config = dict(
    num_hidden_layers=14,
    num_attention_heads=3,
    head_dim=64,
    vocab_size=1130,
    norm='rmsnorm',
    init_std_up=0.0447,
    warmup_steps=37,
    decay_fraction=1.0,
    decay_shape='sqrt',
    doc_mask=True,
    train_tokens=92650000,
    max_steps=5655,
)
Each number is 500 + 50 x the weight over the matrix's rms, rounded and kept within 0 to 999. Layers, rows and columns count from 0. Numbers have three digits each.

# layer 9 MLP up, 384x192, rms 0.0842, rows 345-383, columns 96-191
551457496485515561484480501465449610502544482448375419496547495473551567547543469560528490408562560513459540428564562518595536546436487573447446413559567500520547467561568446428512500434457512434497550521497564479541465542477527522514384488444517378538372415473495511485561537461411529449
520484495514567504431434481596547532515560513502495500562441564549514502582588526488468501514498455447472543502577416526423542475507521431442524548515475566539498548506442518470519542475480485462524563526529454438541557464437482611518518600542440517445622491527506580508419438455549502568
461437553589596562555584554486500516536532492478516500512519468461479431494563463514435524528540538534500498478386574472531520481500582551484595413570487411477423543382536508469522448498510504491475500525498577419430534494468505512508507574463516498483490444508569550469554530510485561478
485517498502485476476497477397522524447529398507527629456462548495525394532538433462493517551385439508502462488533498484413526462446497462503574492544440518472467478453419542560559466494503508490485456649481514494492549467612522465451519455547540590558527492445507503506431521521555555464
441548479450590480432526464475501498450488414463500412459520466540627484470522577572574501491436494496426471433538513490445479488542471617558537501444435472479527483430543422506465503463536480517541510506538526543567469501551495424535545490482461471510552476557425590415445552478480469604
471525533524621525436432417421548589556578490469594553512494444462594488530487490507529441501478535497570402485481482419536425519554509413514553519509555527489441379508440476519450447407397512536580526502423560473505502422462562441449477432524496547554539505319462526515500449467563501438
360466567487542472471478471464468472483547448489601471544533500494491563525497430549455499433475472517501495497499501486544602451571462638516565478530471487469490431474482470470552491556437616538424494629481586466572555633462423472440514454480526470570536519595492499546464522530596556488
443474505446532423409536552521527497559450483513543453533439576387487482548509489459432482509524461465539460491540494493566443512413479569452382480488467544445449472592438513464530456529514416541522555507536415546522514507418556528429523515503505421505483566629490436468529415506511513568
509438585531489513560442447509549509506450530446529523480473498412490573528401450476488471465527544507567583574481427519511441450446490445560566470532438516570484421407507514528486488548532415448450480447498418571548487511560486480422588482518440584518556537554429530469506492459570534410
428479565504506515527501558469487405571625505487584551421473539427555516508518469458446533454478446499604453469529528442543496478487536470556544461467465443469484539525520555521515504625462419471497484457489549472539567470509395470553526719478573532454503564589543491486515463523498531478
531511434552431418494534545606566553510436539502464533505413430485492576536517400494501515546500598541566516532507596604470459604452581484581493489535493387485504537579510494531477467488543530456525499523468553523492500508515479494607508492450428488516572485538521464515485481408460540424
472504499495515460444522449518572521509457563547511566587494534496494436518542458503484466475392552441445478489418525493465413605575474471497514401572525514483449517488556493514536564525508446612530470429478561464475499562458443585484415549496466505362528494486450568517474500503466582514
488397501433466522505499395486506435457504497496579541466393452592509461438520457453547501551516557519598579533503505518523552550492450452460506510507526453578570420439465590535520469455506466465452583503362548588549563498553475501421474432407488517428468580468457510545480391561505426447
529489601570541448412597482504591602426484437560469537543449514548523489437561490441474504439539595493523451575408510546440457542592499503426555452447488477464526524420568501492545471472590559538477493441472572501530429423548509531524611491546584528561535564429584554518571546492493463441
474497426572497351499487524477520533476535470428538494438555525462440482355504501491439524464456505480473510532455512521507446501507507483531482637441485519448464473504429537522565449451473602496481453526440572475514508533510436570409524516453501512445472486440564622480587454481455464574
603540548637489564459491468614450550471453512570483541435405516486619481461561467439479526462407562511521487474484576488478510511477555601481483539556441554476537490564501442506472493448507479523466544476531544485459555440470450456585537515571624557477482534422552501498497501532473478488
529505525471435606607559612537525423492422452575526513492434574483478570465526505524585530517449519468478520417403477453511495459495534551542531526558517447566420494587437460424520541512519426554601545527451561470451432614491442488525463395461531565583473465495531535488562442486483458555
423586464563455507581459571510473383523511515531588569468427433495489430488473495443382537514541445470460450522487562472582538510484536503492459560509467514481496457519542540440566484511483430573435443496471499568549407548629499503485570507475440511473528480471554547559439499564457512569
467481494477466368519494498551433470518425545570481504495464610533502477508506522479483485408529537650505510490467539539476491475524477543480514469507468534468543516536494501483538515463500523630573482506484499466450604433474505518553535499571512499486449579598498555516494531432421478530
405574511459458489460411382476405554521473573505448498454477605477501564499531598523507525530434511469522492475473568547476444525537499533495508480520428532537450507539449591537497490531370598561443607433558535520590547485572526510555526520460517431495462492588521469520446527506465461531
469432514529442485511511570503497484486587481577517460575500494499507571514510472539592577442613603527502482505425483509510534513518493535565420517459458478552465529404514472597439518561534572558501543444428397482471474533415436462491422479465508580487562441496474434518401473462470504451
519550537472567551526566460578428508468477451517467548494524404553560586477541528460507561457552502566489530483489507486496473479513486429449480440496490476516493613493473571579553462509522548516481516521444611525598547516587490547524461452465491446446496506455427514465426631529449442397
451560435425415529492535530455545441512526503495523491492494423524391518564520462477519538478499550489373431466495488595484486529511506480559488558435480547442477479433492544530455477439552457554567505468481471513525511437484520497478570448472475424426507495533449470460530500492534491467
545449432500451481518390493410576544493463539526478589544472534596504442547580505486538417540493539506494468411499559603474607590576443439545541483530458524426524562469579593425521525441532495477570547455483491505505468565563399614482473484536448449455505470541489585474508475588431485543
605416551499484525413618459483553499624464511419463428490513558514535481641525470431479518577483518501467564501463551473479538465497429549510535428398504481491468451487440530564432576471418459452434479433398522508555503623415451470567492403444553440473482494486482528439572537413505519478
529557551564440485573392529548640469459384537482531523535518494511464523508455499467513441477547416468493493569472406576510481564478487548550532471457494485526461521460499523521488416507500466426512541534473525532551451498380492449455442561566524512445391534408520490376459542486512508518
414421560455480503501471588365586447526578534551565539372380516540450460513506439478395541541391576496557546540479491565508438503495469460487410473475427534503478398513514434440565594498499485445473399472512545459540532467425426467580519511500522502524431497577447507581629361536494548530
476500423499491499529517531523527584503552532445461434482567484471502543432486475610512507415498534524422438541555513394544541461545417503542542499424453485557588446559486511533501579505488429524523518546506471472480520556364530490466546484537503550493511555530476455517491401483517585479
497466556508558527535484407547524490514528449538523539465480535527526498513555458521442495381519483540471441409477453500473532550497537457482423506559468509454480595387447463505463432524555519533536479487426440555528482529549495525502575501438501504565540558397518504502450561423531467464
453514528574476425475445459542458532444530609511508437550407490486528444612475519498376531431467530513474462403494462570506430479484510508538542486544598540559511574510532496519533484457483464492442607615406501501547471555508508453423566389402536459538527540498497489491529441600414435573
518427575488404502529551425535488503387465604580452496485407579520494627494489573535479435440466528499491467470525485509462524497492540522378478581468572524445438463489616395563439528554428489406440522627462539464434478472528450597560431523540549535505482454477436426610637504551528441444
493529530478518498555528590485562545529550457444449465477430523553532500508398559494410447475515503528503515445587487544504568528515459404460469505479407600504468524619557526589555461500521558482557557491587595536555546466539509515521462537474484423494558577517586535464393483539474447525
536435482416461572515483576439493448596531471459507488483495406501513452484504516488478409599493487574508524465539513545581457536503490388463476495532510502514431576518475464558524462520487464474509506537470590589437404490507400497496524551503457513399483492488536466584536474515424558433
516481478517516436504517558523504498524621516502445457476459491541498479498471482403413454496524519491460470482574465577492458584528487480403514544549529524449536521484546556577465500624583476530353445504507393451499561444628497555506535534562478477469486451619476501479489490487415481546
458475512545511500480444415515377439474480386432467601470437435541555532501531511489481546528556504442465505537537445542557598619493552480481427623463531563495497494549509511454433439510465481410454532371456543528485548554527502551538523511467583491506462524450501532491506428393547442488
528476500630476500508384493493573530458514607496552509478494433497596418547538497427432460556523514585459454440499557515496520493562463375523566530445456490483487564481495522588475423563435560505433509457529512581468443547460547444512514501458577512567433451446519552553378497467586567449
501466492502484526423393518562432453563448510559477555548566551466513577434566470400527566434498468491462557527550421463505499485462543463435489508521589526529580511596578537436530541513545514520513511555449515541384411468488562552458442432482504533444515545520475437502570485488485469557
594527588509528514503563510509653460651514509539495443536493481468505568382579494480516461571578475461435431555461513492480485501480485497509426440551500531563507527500495439508441394493463471568506509472510458543401408529504507492517436453551458524512532500459408457513434574419550407454
454582513465506558491450547512485518439493483476550495441431495528533440482491560475559512412573518552409493509534523477473438514582546464534502508475597464434452450462456470500557508527576515451407535509532498500556498517489495533549564431489575563529506573664435542511549516524450464504
# layer 9 MLP down (transposed), 384x192, rms 0.038, rows 345-383, columns 96-191
476503525588568508449499599503439512491516487541598575582588468499423512491538529539519514431544399570446519446465544447476537559500545467579404492516569535434495471508434522549528471526585492532547474478549532562492425552576499533545553458584452458495537492503489469500496460479562595431
547524430430527459565402449503476507404558508484461520418456392482502411427512457468485514441483595503533450503628534567495478508574492528427523453476525476497503479493390426503413568479483545507555528499451551496501561518514487463460459527569586548498562371536614512441467513473489525406
551455381573540505417491462549526487430484468518441451570467572544646533455483502531487500516429501517493537594598471464533460530515514425542493609440509459508522433597436531435449504535486560481506507412579494560505509494544490508565512449529526518604563465467498505398541527420494451550
454495559612473552416522505457388534565489532544380525410461457484499528490491487531486497457496571469494593473369522432508468531550547575438451486603517498455509525518446404535473488508516475486565463402547538518484496461503456516585561458512449506538451483454560467470471457549502498438
472468442481562461533573508454429496528590479555483424489430530422487450427492517454411571465530495542571502443525471516387536545524497440515530475580538484517470539505553507541469582469425521455481516493550490443494466426442537487528470498500486527416422510501425539573457434560384520417
518511414460542528555497500527502360439536467433629440557535523431564524526542438458487545489513507380548506504512407554455478519413404401489504457522499451486559513482530471498487504514509476530496467591456572444444475510500496498540455436422466608535512459514525490447467360488567474498
474483480506460508459429562505426537520558498441417525523495433581447550496523478556571488556530428536613473489477543494424425451487546498484555475502504551509477509574527505429579540539529528368549451544549495597413501493471520541400586499572519538517515525531565469538538565457516425417
392540489552507455549406524533451620507528465610443483544527501487444504458574435482476492469405480476506414580493489524429444457441491517482487467558508457437505510483549535452523495550477508440491503481570465507501531483519478392509486441436451451507521508454487479457522496461440520532
539487507466550506545423514519654464472434486502603546574436528486510447466521587497502552461532556548538458503576420532512483547475545492493540454506537515538462484547537469485512524543548445500500557499586502537412449441450548447446523503595584518525566483528492480584464441518499465541
500498481654477507444482562544530446462452566538589534479505473491524458483496587517482478475543508573498536565530478445490532473534527562540598439489479462499560479549410558492537461458478544514448472459512625531490450464572446464577476540461511519438512527453470530609455439502519575516
468556477427539389532487576567510509489568550424523484548599518533512518429449539507534522514458507548558404498481572456485427543572480452492498430519518524402528523441571472540447422516509498468599469572582631541400441618497566515565462447563466550473451560462518498502513401537466473536
474561490574449548417555466526483553513457588419537496501455526491533454549524477394575503532536484517599517524576562395528466485582539518466471475486440567446521490537454424556519617516541445439543437562597475548502496518464483562465509444563647406568449549487501566405480553517535516561
577403584539570421595464497473522409582532538565536493508438510526490477457524524491429447522482584504559529483565483446493503500513516489596538513509444512497453490484471553397521415455498489440558491482567532475545465370438475543530500578590476516499501458525503516502404513458415487598
546599512502468505422430516495468464383471450484542522502445509490499476419496545421563443509442545522416590602489543465454519502458566474458513419388537578536505462436499454611533561448499501436459509500450402564533566524619542494389582453456535410455420459505485573481529459464503492516
480463555392525609601403415483565537598410441460539636473486444562572460488514502508463484576474448456579467525484456583520457572557492567472485496559576559524530554465555543474493508398579475639484567408475569525420475495487524461576545562560466503565473541506546410445461535468497485527
607532472498461549537524438530443452534409537505486601421458495422599467494520533552474562452521521522466537520622629487483466647495550371508530523520509508475417438495557441505545485520541543474457457453476536518451461465513489519505486567371456442460460475497515461522489470512587569540
518454530470476503425449502539539502478444411463547389486543509478491559435456560448611447469570546549561586469529434506502577535562512511554531535558523498444510445484498457470392528473565503495504472514562529422531500492578465545502443444463465528449543552456486486494516623423528488495
427469489499480597487564564514509525445471508513524521516557560590537483425497438556567501520514507421470520539646458521469463444468506570469556519527484458513504413515563510564442435552463517522528525494546482488558494482417503488449542527533492539466461531457533645574469634482507412552
442540518470436442437464410582451497517462512470436522392375458434468519521538470576593446535557508469538560540414547450498546544546492413483508542431468529444524442566438536490481498602497481459491573564556515483591481513387429539527498485496520569548493500468459535437570531513498507451
501428513486512512454441558533569492485469485543587506540483497556491517563562568566460498449509561551502478516486533457569595567518530535515463511415553480401517490520501566518534461508559471444461517540467501533487457537439496578543530452537413557526495469545545500584520459502535562563
570487441505503490591489520520493493523486535562531409525592563584477483472534488447447498551557438478526446553548550517549446495562566532516474499474505519550529512553514536442462453515554531421441566432492458506516486523592564510527408554527500497554493532485588440538475487436494514454
578470379588579514421525543497508515514506521529449519491472517406532505574514499515525473541486520399426509457529501472471463517611519387380545511566503451459411496557443554470481525443509543564464510490409585498459524542470521585561484513532503494508517521498497541523517511513524544507
424527486532564487541558509568505512540451532438421465486494507458456567435551476497515512502444444490550558444569586452518525450488524506446499522461545435547500373492663505631512464465458480549461496487445463463484533524466494420457484527418462494469477445479532496526475550499495506447
506500542522399497587566550393584548518535449443542520463464443460562401527467542532498435446467534451521464588544552495480432518506468475581517461495488531497678535473493478396437467551553535441546478490520549563505429467470480592453528446516533420374443533512501461507445506411541511583
532570476512477413479560488530452530452489518478518517559479551450471504429474546513517405504452511529537465490451493521481505547531495570460526576509490488465442471606506472505545500414502545369577485578430447468612535517457479508417522513488508485565501413490506523480528434498530543497
564522576668547534464510535553454480508500438443547481493516424471487524545470590449457525567552499539460562535479491477475487566535586522535542441500504503401433510512566585473574519545526500507499541444444540421494489565398475470476445458478511497491516523646515504536520493489565454552
532494452581489492487571527449497479459535550470546431543467449458549514495519487562527589541474500468529525516496451494579486467472491481513452517585529611472572481438502539449490454458505506565560443488552494464568553417506490548438483525527438502552570577555446507540461529503467448349
479512561522529497480468523474490504440528467533522550490468447505474522593480501454471447538435469473483538504452510405483487494516580515436417552511525499518513555472410594514469488536449476550490527481503513527457534529504444617445514480463371506498550456601484512503422595450535442508
551578408458593581477471482564586557504500517448470542449433447524462599411520510538461521471519531574523441554454362596479440505575515501488499504522516477487457502510567483545493528430420510453579450510550445516491525466479468364557512426512468560510598556402532536400412492508489481468
547558501547531476545416551632545538477504583508469518509566527448529503591586478524481467576532541478469483386474581477528503537461501431476459547480554517467499606535471525549528523404467488548438536460433434522540468422406459526540503534533514545533486456440496528550377449515465481499
432462509501495553447534476529461479425485430464514504498457496424511518515542603529539484484532510498530519377464439539469527467582425554582447518533434487439450502520454436412469579513532444477483441538443503572424567492534515603441555504395450500486401539507496455483449481499544504469
515493597492515505527534524521499548549468481580661442623429463389565535581578539546493501494454502501496529432422476547494439551517534465527486540531519472535536557461557482450540494508494576555503412471418489523515453545557511504452555477549515436541463581506553427460442481587500460511
507483490448459467500464410494506504400476487504409529532529466461501583477435469439534526541532428466520550446429516488523465457523463390555426581445480488484492544523509520491540519492504377447391479520475473591422511561499515439482524445429529429595460509549578491523620561445468505530
465477530480524480461567507578518548504401569521456511551474553497527542549504420529485555486506523494450453556525482434508481549510494529519494609449468546430602455426526408489545566425514508417516532498422484474483497444499552440553452529602574549472528577497494455512524538494524402448
523471489487482491464500477484542488545492533459521446619549529491410493493459514458455434528529501513437489433542394422478449517552464511509514434495480479577492544426544479493574470453565568600533524514517397459599482517416592587502576496494594476500449518510501476488522470543496560509
463513499457577455486487435497484497476616527376496450436484482503502513544438509410451542440410562523538466541527484483513538438597570539525539570495483491518591469492465493548434425584456487496484525522507443490554580499493537486539492501421504511537415551525475384511500546530582498450
537475517438600501549473538555460490430469365434497548485522558554461584464472491550473533496527477463515525560499489511474507602427428509571562529499443540557407505527489523493462517490443517486458394551474579472421450397577376519492416542512546471512497547488517512510477482511515543429
471486500552473468501489494615517558490504443433524496522629527447535461462510533544496537582468549634487400505406453509634489519589502427573512552445493489502573485580526420472482522499483494549467500462527512461505391442567453588505527547483492546524560601374477481476451481549498555495
508550512498426500541575507560505533515539493453388485470513535460507461528508484466458555518502588490402549530458507525503542469453460554386469527450452574504429424628597484542429596578495548400474483522495450547478522571465523491415510479567420458418514438444566511518470510546392477475
# layer 9 MLP gate, 384x192, rms 0.0835, rows 346-383, columns 96-191
559502481447636484557553415619505581539529487520504452473401450477473488448463467490487443549510509473515486500548485523530486501493357448516551414500469529542513538493397536567546454419482425444488425478531491412536443514568572524470493617416514541540597459518489465516405412608397433504
531539471536500505565529484543528427573523570578487510472478511483468390481479512518522485498477423465538502491478456510514488385491490444514562565495549543510500496514373468470497563442449543460418490483481451563559533609485557522515484470440517480550535565555472472539452435493411496538
441510542492442404415438534443502515606487543498520521489542439512491482538519461475471453471548457525483532618414487469507515454458566536583404510536485504553419476425474467472524446454530516583472534514432567554449439469475548549508543416482471389515570543575467404514500529435505529573
491482514533530516478534497511529481586498485467513450542503432452460511464528464450579517442468557531548482436503377589498423550524499498521452513462414538480480470468574478461485475544453530595541519521535530570460575462617513496479493538483499494504490487580398535470501502575510424453
491514524362566481463637535444428572484526503447563501516493413454488507479647511465495473452502464479468474529599502483543512413466510467454450564471501492475568417568588473401492471464528558470488465590530482553521567527553526520431490513496420604452510564478486531566588470459518528402
463515549517494496517559475465456425457606507451534462468517505621453513453505521497497526504479438590496509487395468474451599483404442498415619515442463552485497528488584535497576504515524528368427509536510434457417557489506527548435430506490453505517561482532542453526428599447527547466
531589475483485492551398512565461639455445495591483456513450509376491529474435478445558457503578534519507477476519499519514545464439496497486552427558507518521490489509565498555496492528510511511476500528477412418489383464482511537461513563446546506522467534417463454490501467442509481517
534563475526535475506513410443507455493447515570443483586586570533547440436494491423529538454549487412462513422490530492471509563495412552494514470455473452482439512541427444464495518548421543502559391516442536541505495387428449539578431533506512494480489488445468522559534480506463564451
500534485455506464517588573516553513536498578520655531521434583489432510468463547505468491487567479489524507576443484606527439485476466588489534568497492429493523497514436566541629404423517492504503412578560567539507514434540555513441457475436461498490447465429541441503497490436505528484
465494482487500471457525484585508546481468412531465551599433516471449531436584523554469498404490487620471476590466542432402554477486527497486496514512504520514441476519511477402470521546484441438525557594512444463530588418510400395459462461496549526445408503516555556541523433494446463500
458467539509513398547533569565498511513570514437411462457542565441478455494510436435484493526488518489508429485501520489511444493429529432444528440497561548556431552485465434386519511512515535509426475552523513464457488545444550549551493552539447520451477522504536555484435422566555474455
552446466410479454458545546491426459462422466372518513526512501445487514556520456452572487441495478509537497492488482493442462561457434505454473438474553414551511525448517543488460524530513497597466449498396507518530425433485401468428587537561539514523487469538476519548513441424511570394
458507522445502508453530497484556430380551506523531500461596488514551516452412480439570430466527473383519628487489519512508502498634432509491561505440488497567511501489462390543522555489502487588473545466543557581491475475376555475381460444463452474560528499454610446569549476606517490434
545522532473497544505494498487511562419522637431414520407504500510539536604434510421494529556528398564504517482442511478491445454505478487524454367534379458582572472480519460494432540443456479576523450452587487434543491432530454459487463472556525520494523473538566503472455539452420505495
468491373423515570418508442499443395541433539451546555509469541496479514573590474554538519489492483434514570596462537543445434547474521528501563466455459492592486489443404584467531511478493548534565501533490489570568572457485547408537448501380434427466545537470446432509560438482502499500
520490474515458457504435512469563440559504510483544535464531518551440510452523495602542461454527531547477407425453526529474521481472359490532473445439550469484432407507452529610455438463462554538492427534479633468481553441571592580504483587478403452492457432468415498472516482543542448406
489473433442450485479517427503468560511437553515540427476490474418470486481549551495634570617458512565517516541494444516474520476472526493507543466432458604509383467497521578552491554542456486458504468456559523460553530506378508594458508490606429586499493561511469489421474492494518468447
434529466636520478442498520583502420497528540579439506482516478512541536491486490495564505482531515445560414546470465545489481499428430442485522508462481422407409493537494543414480433550559527392494467485487584523584489491474490584500635528567452560460526451502491560494519572468547498505
530494616484439479556519510466440484536473535488445403523497425525488419490394510546520502501441467566557416530512410439396491463438476606544469473502511468553485524458524471449434567553437497484580529431526538498533491498484505506505458539491562531490526546491405421560461455476478457493
444491550455452469497478528463547595515431525483484530568530546518471630479392551563441418474475529604479412489474433527437447405514439621403514475417474464487546547502567424486510453428510489552492524433497508505520493454423584520464525411595530418487521507540433410481479517482448470453
517502518568525536519466438488549446492483521578493449545554512579461450476385506508475499579488516414433352476489504454505457555605500595406442405526513456513475416538518526454473496584482457510538485477425531509457517418479562594446572542516479507530525495473499533575481546489439565553
618553506444485435503422519393441577551501548376486467541556515472526509586433447513483488485478502638478504564478433546488517426556593490453496539359472463570564448469453607428610484404508493517559442422558564477566459486472489496477542500492572459493441528486504492438488458459529490513
577501407424519563597418534431559492538573541464492532425551459447500494509379462507512497533495490488522536429477449420574550525493521497488482488556546506540454518515451617502508499471585521521587572517476394465513499495472493498519536478533482532552534490514562551473489429534546405552
575486595558532549436514464630475512540520453496463503484537465419530509514512416491530527508417465486540625508412469510482472455539580463485507502589485532442476541502423471496515478447478401539455429501530424496513638541543435440528365521442489455565532499407591550544486550441553485430
538390472510445538444476429443452472504605533477481451397428494510555481521465525463464510549549505442490507514621563498491500501536519456480494584539456492525571543483465557433483490429552513501471431503486455512382519514600448497534522453507411469523570479564363510537553554463494543466
544416547499502520521464513501488400410456472499484470510512520556484466478519406540569551653448492486443516508486521466496484568450481550426449455466548502451501580535504453417435559423501410532508408540493473508557560498451380461395508533445433433461416516481468596464484469447445493557
447434482475481478487481511530489480606557423549443542485498496543568431463517455415474621512515371369541411479587494541510512493480498483455550509544488476431458432580528455482534532566465518506508492413584547504490456506605427491440441492514523523531569455421500565471450582501466486472
543364507535505490427453522505573487538558584624467408566559549414585527470472540545517541469513360516436500526423500447500503525418540620577472500394524525548558500463559455485516560499457514463583444551557517485551468494488438513490465518579530534485487545453484485461444426496534480480
445486437556468521542509360524476483545494529474586436494459513494597524437499452473590504599567437468359600568463529471510480582452518451434485503492491410468454553464517478415515526494505477550519511482543557572482517473490534531501499540534496548489500522452431535449584495535452565462
577467441499485582467480535554499539586568453485539519444581496518405521490478488534518505552576462536441488587476522542572426445490522521489603512547421446516599482433559486543568501513384548509545451529523598361511528388457525496570486471535540505518467512469478544457501575460565527520
514471549493507524582525532405422523526478535431518390432458552508526418464537528508556481447450482471545399439474473502425588548443489490489532536503464526508453636547463480522541502446479567483469431452526419478568547537580472500528517555552602530560473543480502492560597500514458497417
514482500515482540562490472497523540492478523582506462569609401501499538482478477437597514530455476473544536521496523447466485456488449564542474593468454477549610544481482549521544503442452472523536529569482481438549577516567580501497479416460499491512569480498478536594533433483550559519
423526492543496440484510484448507504523444500549535429587454519495470479423530407517549600461464580541505493501463411633493471462611511394460463408527448545536480544492428506458388591497561483549465480508503553582458486430443529524466452481525511558481564537481525534496495534506526461441
480456575539497468525625562508464475603540489515511531584506492454522455498485502544588487530592448498504569405439506504443449472506524499462427453469549558561486590537591467467566561534564567559546492508484472506501499481430467420435481542493555471497598456498483495575466540454541514462
593623491375425561440543483509420548397502358489507485538533504490520471510574485481461469527548514457522525434588540543494482465489497428499431523454503562431512593527391514508560448523422588554451470486549498514576570445504516461435519461513497480400564516550499468439482531477480420439
495572546575454540492521394462460481534626466492535516546488550480498524476581462542437566526408510468493532574453496448457478554516486508543549459489489501486508519545452484521525482446481516538501511487511479465540540594512585438593612489467465451493498461512419461430537491421422426471
501431527528595521550484476584484513512562504534458448604533451492624488509480491450520523517609483481502511500442569399493439570490450553538401518528436534520420422511531530515573417567594575580513504482560458529541508470598517495517496517555589549368546542461518459497547496577576585520
466492468488532585601534484497503484594387574534535343540579499462481397535526520413538547525512396602463444601606511494592437496542504504496448394543490462489592526327534508502535529457561519548446490372494507541539568583493528547498516557506455443588523526420474578583539408506550440528